Weights of a small GPT-style language model, trained from scratch on English Wikipedia: 6 heads of 32, 7711 steps.
Each number is 128 + 32 x the weight over its row's rms, rounded and kept within 0 to 255. Layers, rows and columns count from 0. Numbers have three digits each. The size before them is the row's rms in percent of the matrix's.

# up: layer 8 MLP up, 768x192, rms 0.0599, rows 295-394, columns 0-63
# down: layer 8 MLP down (transposed), 768x192, rms 0.0599, rows 295-394, columns 0-63
up295 089:142167133105122083193131109162176147092107135096130124156158112161099125124112065112192123074124109058179150083054086143180152161174104117061122231107167109114090151178143111075181106170189135
down295 090:164095131111134143147135133119153122143072121137153114090123060149095121127132075173090118111122086188084109166084173141129094133111068171176181141126165140192130115107151105108083087186073155
up296 091:079177085138111138150085155138114130099149135141094139201163169099189173204119167176127197107143143188156104075132128201188110124159122089131131108155111115115111099111144105148150137092160106
down296 093:186098133137124102096166107149155179152124144113184152101075080190141130068068091130195163086094090094083154115156093181084072164092124116132151147134083105117150142147167115154156126138154117
up297 104:048192088094101152097152130106121135102152110134034110131114126168094153124084112146074116144111147122195096120113081089124132136080095077076134129141048119080155148146077123144084109106083058
down297 095:158116106105123106159092059122152071105096125091207121122123130209093083108165135139185086104131148114131114142109140149119145159165122080127176138116179144137135168080107096081132130085098168
up298 094:152130130144155131090109145098125062181097065161146145124093121167146077088126079140166083134126172154157109153189136140163143135093157128088039106123160160134140137080108104115107062115106157
down298 088:131139166126203158135153102086130131117128119157138152186151161149142151106217119131149142121137096107131175103184158182127094155110128130086169086106103062135151178179192140118153121145162148
up299 104:181168098143073106132143128144125099105147175142169123190171172170141153097084134082093129144198105130094171135109145116098151131144152130108167087118086086086143089094089137141151189191123028
down299 114:122181112155074147138170072133060112169131117162138101178146134147156151095125140096123097148161091108152154174133150103156189116124130122152153066109124132107072077102133124106176142186143085
up300 097:073111110150108169160134116137111125073143202116088136111133097160092153107117132123088105142174171072146159150106134104109127127129143118117103157092150153149115051121113087171132067137139081
down300 102:058111121125164179141141086132154110092146145170121103141176071136151126110144199077133097152120110175068116139108161094134067136185131119133142182068143160125093144122096079149204147076136130
up301 089:069134099111124128170126193146127057135141054133151155099121148166124095207135146115106122233130094137122103086121166130152154115072111148141130119163099124173073169169095106135132133129105092
down301 088:137101114108111111112117089140091109168139158099173131144132088109149120051107143147137145098172133150095160142077125089117121122129160107060181082143171097153196071091151138088135104091143118
up302 105:069149130090138115109132131095119094063149141143115136127097182057083090101145135130134115133103180194124128105131142108169137127086139136170148109138109128154160121156192139133135129128108183
down302 103:166136151143155176153146111143135116117129133151061187053078060141132106110106131125176149107113130112101154101121118066143179070103104112136159107201126115092130108162133134147150157179095116
up303 088:131077066162096141092060136136124102133165125143147131140127107145108145136090099074115182116101093153106127155179169129134138107151110140139099221172128128134130146137127128127152086094172150
down303 086:168180115133110125129169065103149130083169096062129096123123121097124116121119149126183153113119132090197120189184092133122141155132128159135193124107156078140157115133063116114170183037124098
up304 087:113092111167070114122117110160105117102146117168108176121128111133135093165164082082153101120159150085131130169125157101202148172117123168111099080103140202154112177144151123098100110132150135
down304 088:115156113182122139085112198162166131114116150092138076117102136154172147082154165150113130148064080126167147111146077131106088168093159094131189173107132139167179143136122137143073156201119109
up305 111:110145134155104067155116135152141129090122156108107163184114141160142116171123071171123106159154188135087202136082135095143158161102118182103088114183128097128061178074180112150113049125136109
down305 109:151104100172115066146130153114135135109119165094134126142058112135148106106158085153091104136176161127109144072080095123150153133078114145086104148121112146140141150118153142156125129177117122
up306 086:072116109118102175106113136174126106110144147181076169150100056076160112108124140128154145073139150057095152131110109134174092139114104132124066144117126136097094131142152104171102115158050119
down306 089:109164134168129097183155155103111153190119107134168132110142118161050132117133142152149081103094128161107099093159140046146130116142167158151102156113093150063206187122103107085115176075164128
up307 086:187145085102132215053174169152121085109150109121111124088151143161142127159113108084170099105166080164076116129120151140139056119126069126095087161141100167150122116132088121109160145145164054
down307 085:109091201122138137130113024134136119136143077142166082129149185129210123195116159176155121144149111110112132138180164125144160090195185127132128085124079124168181163102138117103168052112120142
up308 092:146178157088149193133123032107155053123082130149128146190112153169107156127143097110094183160121191118152065106133111114156095107119076133126146110111172145088123108111148037148088074156169097
down308 092:173083134193128091165126167114105171160159136066125130079130127084087140135102138154148145107103122135115156159123145137083112149156130166117069157169049145169183175117135159127175165139094197
up309 115:144097125116112131077058104133109087155087100157099147124085107049161163099122152150126093142203140135126203099143138154125146068102090158152150115178093109042145103101216125129130095218165145
down309 104:147140171112160119172157107130113191139170196117163109127148146232110060118196107120136137141028115146105040136127102132127074159138116113099128132017163138231138116140041109116081156058095129
up310 097:100104181153152095110048141181187099153101149167090094099124115087160103058084163125078165137139113144140093173204116165121138111155074133084112157191136154147137080120138103108160148133133093
down310 104:121148100084142107103138106103201112139122153156109083133141148155125129114123171122129118129115123107082075135101105106136142132138085131153193145086050144176158115106154121129098138102150099
up311 101:087099106187140172102110144152126105134144042146102088138137126049146150107127138144159105224173159166071148137143117102119169111148083127138087144138083157131183095127123104169130176179120087
down311 101:061147087143191145119122166127184092136134113127134145171120130145119146132142164113151143143111110149181112094070058084113049101165161088121115146123132192161130094138132132102129157121139141
up312 109:029143126157101152126134119151138124150145149186092092127089171127156103085087092130099130103128128108131156107136108159097107161075129129107134123091090144162132096128148110112102185114113097
down312 099:151181154142121090168132142091133096186119093087154125079117203097158119112086145138143074140173159130123045147154124108163141101094159111138105187119164134162134132115145150082160071111088118
up313 101:077195109117117156126093099117097078147163179088135164163127114160152189125141104106065115190109147157147063172112125125095238111146164116085159110114079087094215135134142120202123100132169115
down313 108:132160083173142220146147154120127131159139169152077128076097114140120098148175108115109081177185118107090100132133135121154143126191145112089193145148170117141130160099140158168088076119143115
up314 093:136169122093123077149162113094128073080078093113050169118095108072141119136092131139159170064161151069119092125135093078147175159163100139052111111167094095166160091086130170088148096119167072
down314 091:155050142084127119114113086085094108147117139146170148143125069169122106163105152045121120132130131154114132154150140178145129126147110117178124118066094109120149117113100100128185119066132130
up315 089:143149096145113091112139105118118141133117101137100143163072131197133167125100083077125115164130102154145128160150153136162145126183113129106126194116079129085163037135178129112125088113076137
down315 088:090087159068085134184123147084134142073076113084146097149186127146108163151192165137127166113157167105103155100129090113088131105088118136140126111072177092123114165156072113170113110104119121
up316 098:141184144143137127135112136132139156100082168092150139127121199118216156092158105113118083063132168130143138129165117091099157161136118135188176179142189139154096134120158147113109152154127103
down316 094:092051136108143140119104136092118155140170152122105095160140084147122127177123141097132168162116101090079120109099168173136091088115105161097071134118103137065129116214112122167169084146107152
up317 100:098131134139225161104098137166119142111137115108095105178124110141181100126145117097125175108131133138133148154111112097141108127137126122115054155136154147088104088085115176144075106132121087
down317 096:051105183171171155110145118112121158093103118159192135170116061139147138113134125146152100119110109160120126113120155123115078188136114147155156157106146114155132123061133159112130124097086119
up318 099:130150194109095143197115127159128129104137135097125072128110079104097152126117137141119131160132120126133098179099177160162076204146093129041108119116172149187183106150125138135080091084164125
down318 092:111147158139109156167090134149115137127114158119134095124117068092133116112129163113153160067121109101142144117073140178172105173107130098130186147131124156174166107109114124043053097033108162
up319 089:130105097123182126127113101104108045088087179142123142116159107175138138157162115159082104107124154130126138101189127076160060122164082095175106133067091138118094173129146153124051143165116111
down319 086:113143133125088148126162189208076159178104075109143103123091169133128145087057178126211109139186135120117135119092147147107155125123161145147110116151219096118086093122151072117181134147121150
up320 088:090095125137122137072129135109094102077082095145160097104107122145139088107168144141160125135129095132105112151075142092166143105109121080152037119097113192114176149134128110119099133076105173
down320 090:154166150131143140191097133130102111070067159106191092211150152185091122099170141099097095076124088156121158103088164054104110129133142163136158182137138134193140156167103115103116192123128168
up321 100:080120148091150155172142083168113167093157081118079084173168109143147118132103105140138165134112127116123119070076080088126112131098158111098150196159108124137165189103089160080156119104102000
down321 099:171106139127136134082134138163143086110118122096087087116108146178079110092136125059111144108144087128124142151182122095118138124168100158125219119146108054098174074092085112118109166133136157
up322 094:111092100150111104116191141145116114191140076061161150134125156151138146148121132166127105108159113137151145178136163140161102163073141059100058109117127164150166101109109128135097118127070146
down322 090:142142139102126154149118105085113100136155122191091109127147198116115132120165210119145115173188094149153145087153153141102160113136109169137107196125149068109130058170153137101162112189167116
up323 099:114193126098129053093144117097075191113119135175091096123160163204127185142114121095134153160138128081141121122127106161127145100104146149044171108120126107144114167101135147221077155132080124
down323 092:141125162107145136132151120130133136122118152080168130064180080093158132129124069141184171138134172132108154123131186071138144143151164169193186090168154124094163153145123144078143105133134189
up324 104:157114088145148100068119068147161119108095109110140073102106134147119201105121151083123143135183141145153145092141111152093111047144116113088090156127171181126103069062102169145125119124135126
down324 101:185154127135051124181120124179199102167111128168102092170158120146091128131161156112173120137080114083156131098145070110109164141166155121116150114126180164095125106099136152144112155162099106
up325 102:106104104135130104118102132153181125104125107168169096059115087121153107114071148126154116097107161135086112117127125165130211103085168102102138186142135106148099090134099144098139055140137200
down325 097:130145126147058104133088098122095090093154130136179128076118156089108098130132128152138154134159141124119115101153104076112147136114138122136095076118100151146126137118088152140145042092149173
up326 092:090148141156118145168167123134117047099070136112129128164088134083166086113201155107093126138157168106111092110140136132111160117103142104140094168061133160165178096105147121102138192100209124
down326 091:117053116072149169140132104124141110114039136111194112132144118143133131143069165171111149107051135095152112139096098135158123147152174169147141085203076123206083124126071149082136126145106104
up327 095:149137150130123107184112097172146131170155103079142124086160111075134141159037077085154104131170132123117109146109136137152120139104106127090103126074123120119162142147098165126129114083181131
down327 096:131164145077136200161070097126096101139095134167152120156128066180190074115090133117187158147115141118103089141099129114135112110060105099137114156122151170156122126085113110116144107127124153
up328 099:159137135169131132187108167107087197128130067142094090167138095191159181103073116110102167158145104072123134159161129128103199154069132125106123111079132125099094086102202099155146058108122110
down328 099:122118087108139049155093133134120126143148126119127070167104098147098074091155107125091146122121120153091136119114182071101173102115127043144088066139093111111102169173102128127159111140075167
up329 097:159086141135073094190149146176150092101140141100089132155163142125115093177152109183113097134113186100092140149138185141109108191074141084106107130115138173141134122106138064066117098124156088
down329 094:154144147171180087067091111068123102121169093132141087108061126095139114124162119088163138139177105123159212127144110196194183036158110150142157109155106108099099191136135134145164172164103187
up330 098:098132112160122112089078093135110117157118174112104143121055175174102162108077154148103147094162163080087152137142168127156153081097100126112127093113106110206108119152108191120126074148136125
down330 098:151139139057130122151104124089088165130156151076093140141126140183138121135202082105055116119147182102107135100135157126183120121134139148140108120078124130152115156148143113076120096099151195
up331 104:102166078082174128099128126172081127158110097172146135122087132108103107132131127110119148171093135147066093133147050171161157116121144139132125153078152078123128151069125121112193127178127115
down331 114:051150097110156147093136129145145127192150104135080097167126132124159137127139096052085115168073113185094089121161119128139120104107144102105102168134105107110127120118090135070171155164109117
up332 094:112159094094160138209171182174086105120162115149180099087147145169090118217116132104165141067172113157103086135083133086142140129112122140117115110124078151173062111119156136127109171136124126
down332 098:091108137136130171056086060099162145093091130180110141172087155120178191092167157144096120148102067166126136123152105136132089142141137075132085157111135148100145164163084202120182091112102132
up333 107:143142133156126158129103100140166117062131093164071134103131087175146162075121140097158115126147102169112136165129052098085091095115071182167173143130094090136153111118163171142069100130125107
down333 094:103098187130111097164096140144173186105140107118171093108192066105089165140093130169138139166180165061110116120137149100162081122124131191113172112111064125086157199121096147119179167138187167
up334 100:161175130178126156179152076113087152186216103076107098171190129173135101126113082163167138147125115125072130098102144109141141145120118095093077104132157169133134129097136171120141111185178061
down334 098:157119109121129186096122105112141076096108154142127114110119127107131104184114188129157115087137126099209143157116152137142134120158157098077146068144079102144185105181148094133106078139111167
up335 096:083156110116104143163153158123094103077084184112083115144149078112135137118156176151128155134145141161092101064145096145071126152133140154078101143151216125092142113063161086146108077128138140
down335 093:141167211090102154107110107209121116160117161171112094113156165048153081094117100130186127112094132132166124101107068113089093186127144128140119136100163118133123159147187181088114128156175175
up336 097:116094137166070157149117121153098125128185129085104160106150169182154118099125175092100132139148137069152176107139187069159121147183101160206115173120160093108094148134164158163135089168113107
down336 100:155134174163135155193150119125106079166119125146097095169124184160152102099098121138086065108145099119118147127156080084151108105093152120081142185120080145135119174129130173066128151128104099
up337 107:059182067135139145096101100172105092162107096112160112159060118138147135119063093123118132114102146139086172104171163165181160060146164109151091135141156093119140130115104144174116104102144112
down337 110:078136124119084146134132141145112146070138125077112050141176181173167175171096138118138168103102103100122099119139109159129139161112172114070133134121158130093095128075111166078091135074089087
up338 094:109108125121197134142114182171110142100120120127145122117097148118156123112120098111153147126164127085089176152160079106117104129107183112082090054083097158122085110161164096112140142177157054
down338 088:107179120134124097150133161144126177193165135123138127128139130055163110115101119120098131083126130115114143106145172073109130094162138144198064171142150175123147174174151173149147097072098121
up339 109:148142099096148088121128122140076126168148130162116131195090122103173115173124089084147121158128108137096143076132166112122120158109084122191089103107081154057113151158136138116127152086118080
down339 112:133114119099165123152119119144150102135162107110106140183076185104226008088165071096130119132129142161124165153135149099088148157120101141104094161133147181166148100161130063141098124077091125
up340 106:071124141156076150136197096134112182054108161117119129131078127115150132126163110108121170132175155128174192090127084133127110139148072094133134169126117145150157149106093171128102194173117088
down340 115:077088118159111130114085186167136155151106167140129107144114146126120154109111094133128138102158160100131121060118171112173176124090119084132143152109126095192135132102129154147129147147121054
up341 101:129149108183129135156144176148100076142107148045122099131137129126124183182104134143122104159129156134077086109102149136104084144121103061179096129195102135125125156182185108158107117167111139
down341 100:123171134132135093146151173132108155145103054166092170085159132177108125116100160129114086119127113100105127107112157077127132113121157096115162152170176149144102140207140170110097229177114149
up342 116:072113133094075119123089117102127142076110052174113193153127113156118146073117098096140112095163101153083132112121111127106100102125099140164053215148168150104183148120173082106073116140116097
down342 109:106124163102126100180166175133114134138113130153135138161106097053125165085151141092165112104084168094141062078078131146146085120093091091184096168137103159222104128103141127068129121109147085
up343 097:141179169129131128111144090150133137107130068101096078116165084155090116200107136118093066091136134159115099162114125109101129088130073103127083161101143171172101120061126085132101126072073134
down343 093:193173156130166080146149184099124144169098131028173130175174103076111084136157108113095094158137154114111086138094145098128091131130099121137063080120154110131121071168122111131066099153115154
up344 094:123163086159149144152174104159156140156128140192136138159135107121141144152147082137166087163148130128152112143131151123155123174095093117085106133128198141150111160120140126149153111102129085
down344 098:182155137117190097144113110043135138153138142108120171154146142073085107134106151115088168132034164157128113095129135151150098101118175164165113139169135182119169126151157133114089102130106140
up345 093:113124116131042137078154161094093102097175157154093128171100141164106106128093119093179144110167098122153088067080114168103164120115073180089136144117111111084128101175101145151149102150126124
down345 097:163160140125097139198166133089118119173098169108164126109155173088112100099079146131085132146131172161139006081163101115136093159081088142165089178102093125105121134110090163182161089126086154
up346 108:145140135110073110134102139172134100154125120072076104149119123072206112091102138118100116155134114052125158126176081173152151158173119168134144159099164114142144087129097128142109107152177099
down346 107:125198147110154109144106152213145110131183131155121155110142152107171085105096110144193103134153149102126169118112104186130194083185127161187088110110097177099098151089168149192132165182135161
up347 094:126151133091088119110161110164123059135155180154110185124165108106147078152072142101139167120097137133152204155160113176154169094210102065145173126111147131148120111111105137161152160124122029
down347 102:129154100065083135108141131115112085100084181062159156150141143152148123139128165115163154118144180132193113143139130133163128090099119100138138099094155096142114103171098123220166083080181125
up348 105:103098108139184099115089143114119125154116129110114083131123118099165149086093100108171105201118109060160116135165154185174105194144126128106136166145196177101079103125154158194115137185107126
down348 108:128132075132133072111073134171098091127125083110130078142146138120092123133109045126164121141113124110141143161111166108173161199128089120130205119116168164111087153137145166197072134205117114
up349 094:130169141132167111166134130175112171098117089115122130114139101156130131172094167113135127117134110140124188101151115125086107130053146117110110110185086106116123118137143162156090113097207115
down349 094:110151175130118127088150135105167157168167070143056220119132116164075218142108161112128119129164087133114150127230158116137150121159164125107111091129165114097107146171104152121128115140128067
up350 106:123198103103131070131120114151140114122105144102179164191105079171138090088128145128145103172092152204119179128063108105091214154122122127168139098168135145066055148150153172146062106154132121
down350 105:117171094161156122148201141136142100109137187150149138114132093151126098076140119105098128097113090160152135154135094073127088162123081119096107160175120133155083124128047149164084161146169144
up351 090:136126138041090125132083065115133163128145168142122091158132146070156169095155106088146182151159162137113126149110105159106125137184092074112099105181083111140160172164090152141164098133079078
down351 091:194096141092146129177116122089161082141089094121116159118113117133067131141134140066158098133216088137105253126111076133128103120169165156173141106119122101119116110136146110136110157091093194
up352 095:126150113134117173132155033145154034140160156109121092113090094122109083182169111101167091155102126142186171118104121120086112103128162147090167118112169163114155123178136121152100159132159117
down352 089:162069082146172127200102146098130128155129085105114121124114120062119090088119112136096150103092168124129081196150165113102150105130136152157042086162069094156146186127086105063110097129099120
up353 090:171105167126144156131085150162149067114130155119119070124118117193148155139092114118151078176118073070131087123050159099074166115140150133114146110153128148067129099117109126141109080173133153
down353 100:180115150093083119139107118129078088150140115101098124119129080160135109091083137064135071122099094153165082170065112145078126115099131107138077142125105087175117124090128093192109050147163187
up354 093:140182157104103133144073125136166098133144111147160154154147012171111134095105101147163105140133156100095130202160170160176161160130123116133063153097141100179141125075105109131128138115133145
down354 089:106096098106113155111063120081101168115125133178122164084097091171132046127166178099089107078134099171101134142125117157127109183117134106105081128168104116155132153159158108158157119147173148
up355 104:123159122124117126055121172146119089134147144167121156079152085117116071150107083107141127128132178084138127100080138123141105146177137185102128139135125156105089108114115098109072129224161170
down355 123:097190104073146187135117127064170123186196134168119139113124108129107107118086156089141158106095085057124124153090125133106121123166119158114086126109152167103121126123085196203120104111151110
up356 094:153135119150132079139132092164098140218093170127124139138192111154090092101154151112126078094095125097101169085178194097161150111088152175066129125091072135118182110111143113115097145142137084
down356 092:148117150125120098094153138105168090077155155156125077162087190053179141105160150094121146097143147147166101151079139180049120149125096138119123107161131171127127129156123120117138100087112189
up357 086:145082103144101090153197087129134131120097169118133111149133104118141164151110168084144164114190135104116115143101146120192109144112127130174122156133062165123114137120111135167166182150162126
down357 091:113106139175177192142131079141147197159041126164156160173105062080086123131144170136084126125142090109114054113069135078148101134123149121069145115134174120139147112098073122063103111107165057
up358 114:110128121082116113149154171091065115083139041146113146082121083146182133051100119131116142166114166121169106098112130065082169178091154147129169105099101145095091134090112154110120157158122071
down358 104:136068120134087114089127135135136101092115066129138157118105167107139134142141135150158149178137125130120131120137109100146108149096134116051134073125100167096146173154128171116141141131073076
up359 091:104161063103098139142164154070101098138157101142145145130106119115172121063154115123161088129134101129164158114162199120108087106145076098154153140103144131082107122095124182116076137101191128
down359 094:105099110119089084110173101191109121155131124157103131142125142083159145069108072160154136136150140178122152141159149121150125136136095158119108069105107052134050174102096137104116113116146130
up360 084:157148167065130101110154109174104181134103051164098185136101105118098189163151135116133117143134131134125150142121144112125170105115110098115137154131223105131058098114140142075063120145106185
down360 088:150117125075132131148154129137129146145127070124132139134138126137151158142085144139136137148093159126115210120133107113137162107162093160035147153155196077161137150133163107119096110139097136
up361 099:109117065152146127121141140093121098142089167173148085136099136169133156222097083128142083122095150128140110122160097102094131155153088142108070156086158168098094118134142106125082091169158135
down361 102:185091096155123095131129131100127128177117118151129191096078153147111137129202098158135128049095041096133132112129130144107095120145143166086157108139188094158133142112111125087117152103138137
up362 103:095122173116094082109125115140127147154108086189078166082102102096117195132155112112140036099072106170130189128179114139067155120120127085095160201151149154180152129028169170111105134090144166
down362 107:131125114115128120077170126140159149118151171140078178090120151130149142115172183177159131173101188182169161117181103156104148151105108121072076118182089163153071119061112109096082163112103108
up363 096:123126125176106145081136126175174164133126101152118151152188136157155147150088124097114100151148176143118147212157185192152137088147121145085090167111089115095074094098163111115121158161166115
down363 108:109109139102143174169170134137134143119094088112131140175169215193135116128080129072127099105195108156142127152115163128117136147166179160145173147146147132090125081130144170110100176045111015
up364 099:102154104117140092120104159074148119104095128152139143125066103160153147093067149070175120075144129130222128138119118142055181155103072157035108129155150085142116142110180103125144109175089143
down364 087:092078135172108120058148080096102166164106139105106175137140120096080124110166070099090094136113179117098105057126101160179178103096160147157110134098166179103148109090143099126150116071168111
up365 125:124183118054116131061100201105204128099124139111138151112153083117156082164114151138068154135128125166144127095192142116139114150098156142143114157102095127070056142107116110108119150046078096
down365 110:123108148106058117126107143122159164141181160150133136102084160164112115105119171165098206152152117128216095142151106140119159165137130129081093112148103115133114056136093056126151098067107136
up366 092:161093140117111176127140143106088152117095132146078140125143147176142102115061163107110099171142123152152148143146152160094129107159101077105106143129133146141091120148133136125184169179170116
down366 092:151063145117087161182084143127170073115143071092176121126153159132175142104108097098093090103137144130130124131116109094100118137033165088135094128123143101102133180183066139125165162103102105
up367 111:113154209076137132097100142137118170074091176136123141118080051094119117118136122132161119108131156150122125132109147119129149167092130119075104163179146166118123144116152073118089109086126107
down367 133:166157156074113096106047142164119119129094137102114149172104095079117085108134130167210132135125130124143122147128119112143153166124098116092126113158143094141131168126093074129105120108125120
up368 105:146207104162119130103168091121119156105106125082141151090142157116070158096050143118147129079106142127132145129123102085125091113131057122131087112155074208141151123097130125109119109144087150
down368 110:129158122134109149170146075132147133101158126079095152122126121094133098148119161134147147098119128057161113146084111113162095122110117102188183112161104148106166181129113131148072186120092158
up369 112:068192108126147135130097115106095119125138104158056096131152139102129109130119158117092122092113180123137166168106148142151076120086157140110132150173104126071147144084095098126130110193120081
down369 118:133119145166140167116139146147090140067117147096106062092071156087130137149157107172118141132153141078096117161092136105135124133137069183111188139134089137101138103106151102150070045161170121
up370 100:139121015101075046109146116102142130078159117114116148155107121116081139150088152133163133145180086120118125107131110172138122133138198113113075149185076143074077096110108136125097130141127198
down370 108:080136111091109127144113087096140143135151121166119104171100081148070086117149110149153114163181112131109096183096170142127148133101103143096077125177118134110101132063102137062140156137144199
up371 097:117163146161221100132095123137066080118163119121119085127149129108079105130120137075126096111138118114136117148114129124177179172158062073131130156092096160134134083151130123114149075175077127
down371 098:140151112090064158153133191155158115089123174144160084147134158109107135113139090120128145082114125137142169101119163131119106111162147109122217142130099080116151100120139128152116196100176103
up372 094:151151145125156199115174148102089192107146129116113125169109108148170099135136165116089175111111167139111167137143093063120097161090126194132104101106082153162101185124129110089073076135151100
down372 094:117117075152095088146119050143168073129117110146141154123149175104107137107145053157159118125113074090123123126110112180074135149136104102088072118203165079133153087181104141155155194119095153
up373 117:134138190160094168130117164197069102145136139147115124165170091199101125094138094118055128168159111190131160155133158159123149146172092112124148152092127132105063134158182116143189131159169126
down373 116:153083159165147120175138147170104139134122120153158134126124127059143115158166142144122137130116099190128148076121132211139132082122116150161123150075205135141126128174138128177139118137136150
up374 095:190168142087137105157137151057139188169126124157102170086089147108091128127111124160144080150151149156131174139149167065083149164169109142132130150130143136104109087068153117135125134163151088
down374 094:116137120109095124110121139103133168235110199121090172143194164093160170163147094142140132118108143098125083142123165132211179085126069096148189208127129115088103121152126032148127119066142114
up375 089:122164127166116103120069119127165125153148126087169120144115150164192200104120088134115074105119106162101142121102150072222117117101109095095160160110131096080108082153137108109139116183110141
down375 089:166106100119075163148136134088123129129110081163154087130196088118108088122157109124116132119190166137156093110161098214067071142135127171135090155210109141135109169077144148137163146124157095
up376 108:098143157122179144096134146133128111106140156118083102135090114156125125112078145119109104120062066118189153096173064073104175093163112222122113137138097145118101134155109148083169100128114142
down376 113:105107099116120100134155149162103079122136149124107130149097168098131138127099174103082118161068059140147131052175107138139160123105155156153133114092140168072122138168186132060142161128109110
up377 108:100135049078153139169104131161100146080124143128101115132161149130161154119077091136153185178165131139155098141127193191123154214128099146105132075156100187088132152116153120181089140135127086
down377 116:092058095177110145133126128163168160054149099109094120115120107209148134149087087167129136144126117119084133195119139165070099131169089148088140129132125184145112096092089117184139165083165124
up378 100:080112162085178136115129113149137106148131115131095101147122177115105145148099068112093066102127110121089198125158118105161138130136147182125061141191112086085133141142154132122096132156119182
down378 111:105098112105155105170132108103158110113149049134191131123149148139097130160130112140124131113109046156092114110194090064114073127113127152060120152119080115128140095175112151070112165064104162
up379 104:102178066141141061136175085126114137058195125155110122149148167127151118121120124144148124123186136119147134151170178079099149121088098086053136132104114119076127155190085140140153084169154126
down379 105:142143073104097119177116101104090123088163191131143106150147182110062152092160062129189147155157125172204122103123104112104188187122139132073137126127119076115095163161081115127124145153156122
up380 110:163149116089141100128162151157077082104181109131194082122194137118163136151109074136120174147080116121161213096184114134126164161111110118169124100133108162161097042102096127113122093117143101
down380 115:161088086097171135149133140156180125115142073152136101098119124159070110138098143120108138130140084118095178156101111082138144126098098152182102140115086116186112126088048138052105136129118162
up381 093:113086178064129183139119156174123189141099102105133121159148074146141162112105138123122139117162184123114139100161170127178143069060096051131110115097094121148089099129109084137102106163095149
down381 091:106142109152079174105070120128174132146125093152224136145131123105142098155117136170176123118115131087139111139157144141089168143143094175186096063125143142101177207155124170177141118160111061
up382 106:121114106141098088143131089091163103083138115124139125070120163123140063135112139089131111146124135170176181136174104087156155156150134109116127136134114117124129108190161154145154160177112153
down382 103:119129110133109122109109093132140124135051094101087123125192103137132113147157193123145156154121130172142186085146109074161082176104139074168103148143128085162087148135120152158115118132080114
up383 093:135152154135068118100133124148083107108122136134138132157131128119152114044027134117164111178099138114188080171122081162122109188111088165167126152201164126122107202178141141062135110154141106
down383 093:176156065124167076143133157110150123146149144102137120099173136134143123092135147162115151139154198151178105110167129115136100141130161104139104157173193187099126176098088093144127072112142131
up384 122:132189124146153163136079152107105137078084180125115155109156128051136065135102114072136173156120092135089115171134142126154136152169129161103116187093118107148167148119142123138127143127151134
down384 133:140176120176155086145122156107153172133089181100177197079078128109168081122154163118094102130083158141138098095138131209150086101149144120098147182129155095141178133143065106173102161106086164
up385 102:103170159079119176121063137079108094119157024087133142148112088138083178118170088119088128094105094134115083125116128134095110158116066083120129172159153114123113088129112120163156141141126127
down385 115:128132117046161053161126144094118123115154113137123194110108108229111089135127149111139184166082105120119082110110166114110121171106087155128141157178135135147144160111141113150103124131140142
up386 098:150141140125158123109133128096088160127114158190167064144086103119145102130114110114049173144100164167167140084151137160098104110128118147136076171141118090148131064138131134106093100127218126
down386 102:094166080117156185149168129139094087079103156103153178147154120137114143122077140098120144159144085140148184146191154101107133172154113150144111080122107146115118150145137128157172122044095125
up387 102:102075139157085160139126149089148088081056081164141141195079167144168110100144137072123135105109124110118142167171098153169143191119204133113129182113168111166106167078142092137127092147103094
down387 098:082110120142121084117148108143129160100084116130060109110123043125172118102113178152127109150123134124114091147141195028127119102109084116113136164100086110081129159110166156124138136110144117
up388 095:065171174182136166166164128130165077156072071063140141160137142127150133100107155088093139181139109113096153133125110128127178142149127074115065088135082115189129132095113076104093121180174092
down388 095:183101172119141136082126119145113123087142103143087107172103111136107212132159094158134126100139146123103114099139165113059128150152109107082120095122172106142069151108155137186120130166127110
up389 101:171160124088124118125095134131106147062110119112112164134190059138143168156122160148096074124108172167185104142142120145177144080126107143123114147143107165106074081140153126200095117143173047
down389 104:194122130145129105083118190098156143108198171102154174059137119155152110144126149123127117131164109178164189081102177140189096118148139157175100119187163167103087127117142046173099150162052151
up390 101:096111146171049094109091113120065115155139104074098074090148114128139134119179131166145149156139148131121081139143165099161167185109065154105179169126144121117068114103144116206132143145172126
down390 106:121125106156103096164163116096123136144156111147069174140105118155097090105170085127137151103074135108122089140165109093062107059144154157140153108129105112168117167164112182128133171092176136
up391 101:125101093112143119145122170149139152129142109164148161118174139107148104114130121154172108173109201150138089151157179179135165120087097194174123184106079172096082095155172102134131157168130120
down391 113:120136122117136116100139161113162139164156122169107155149166143106154129169083106163132099164151177135126040105157191156105164141082117159159112140165152140159146057165165144146092150095122044
up392 102:112153156134121080166051151222132077145134184155094110092138113158099164064125067091061044119183143152079165073133146139112149122128121120145031118138148136121152117182108117145133140126133118
down392 107:146152142130137136136088194163098066114187100107131143084151101077155066148113113087100130111130146121156074210133115151091134092089124116174094119177080127115180127100126137073154200145116216
up393 100:068171160213165129099068114157099104182118166123096142085097100111171147120185061106131144214148162093114164105207131180130159130106097097132153134109142122092122124175112129132168150097120144
down393 099:128059156156140140101108142150166099147102118057145156089102133132121138184091146086134120122117147119085121113093139179132100076137144125129102113045189132165147151095119101121103123116117133
up394 093:139142148142078130107127098040088156103135169120136155103122138108190151170155078086166095084110162150107147109166162091139108063150125090155116164103097125102093118104100155082155137154133186
down394 090:133072109095136164089040120118132113118123183132137178052152088135131150140157184102166084144122104084020148104125123180129127154103108162093142098121100141109148139085128166162138200140188099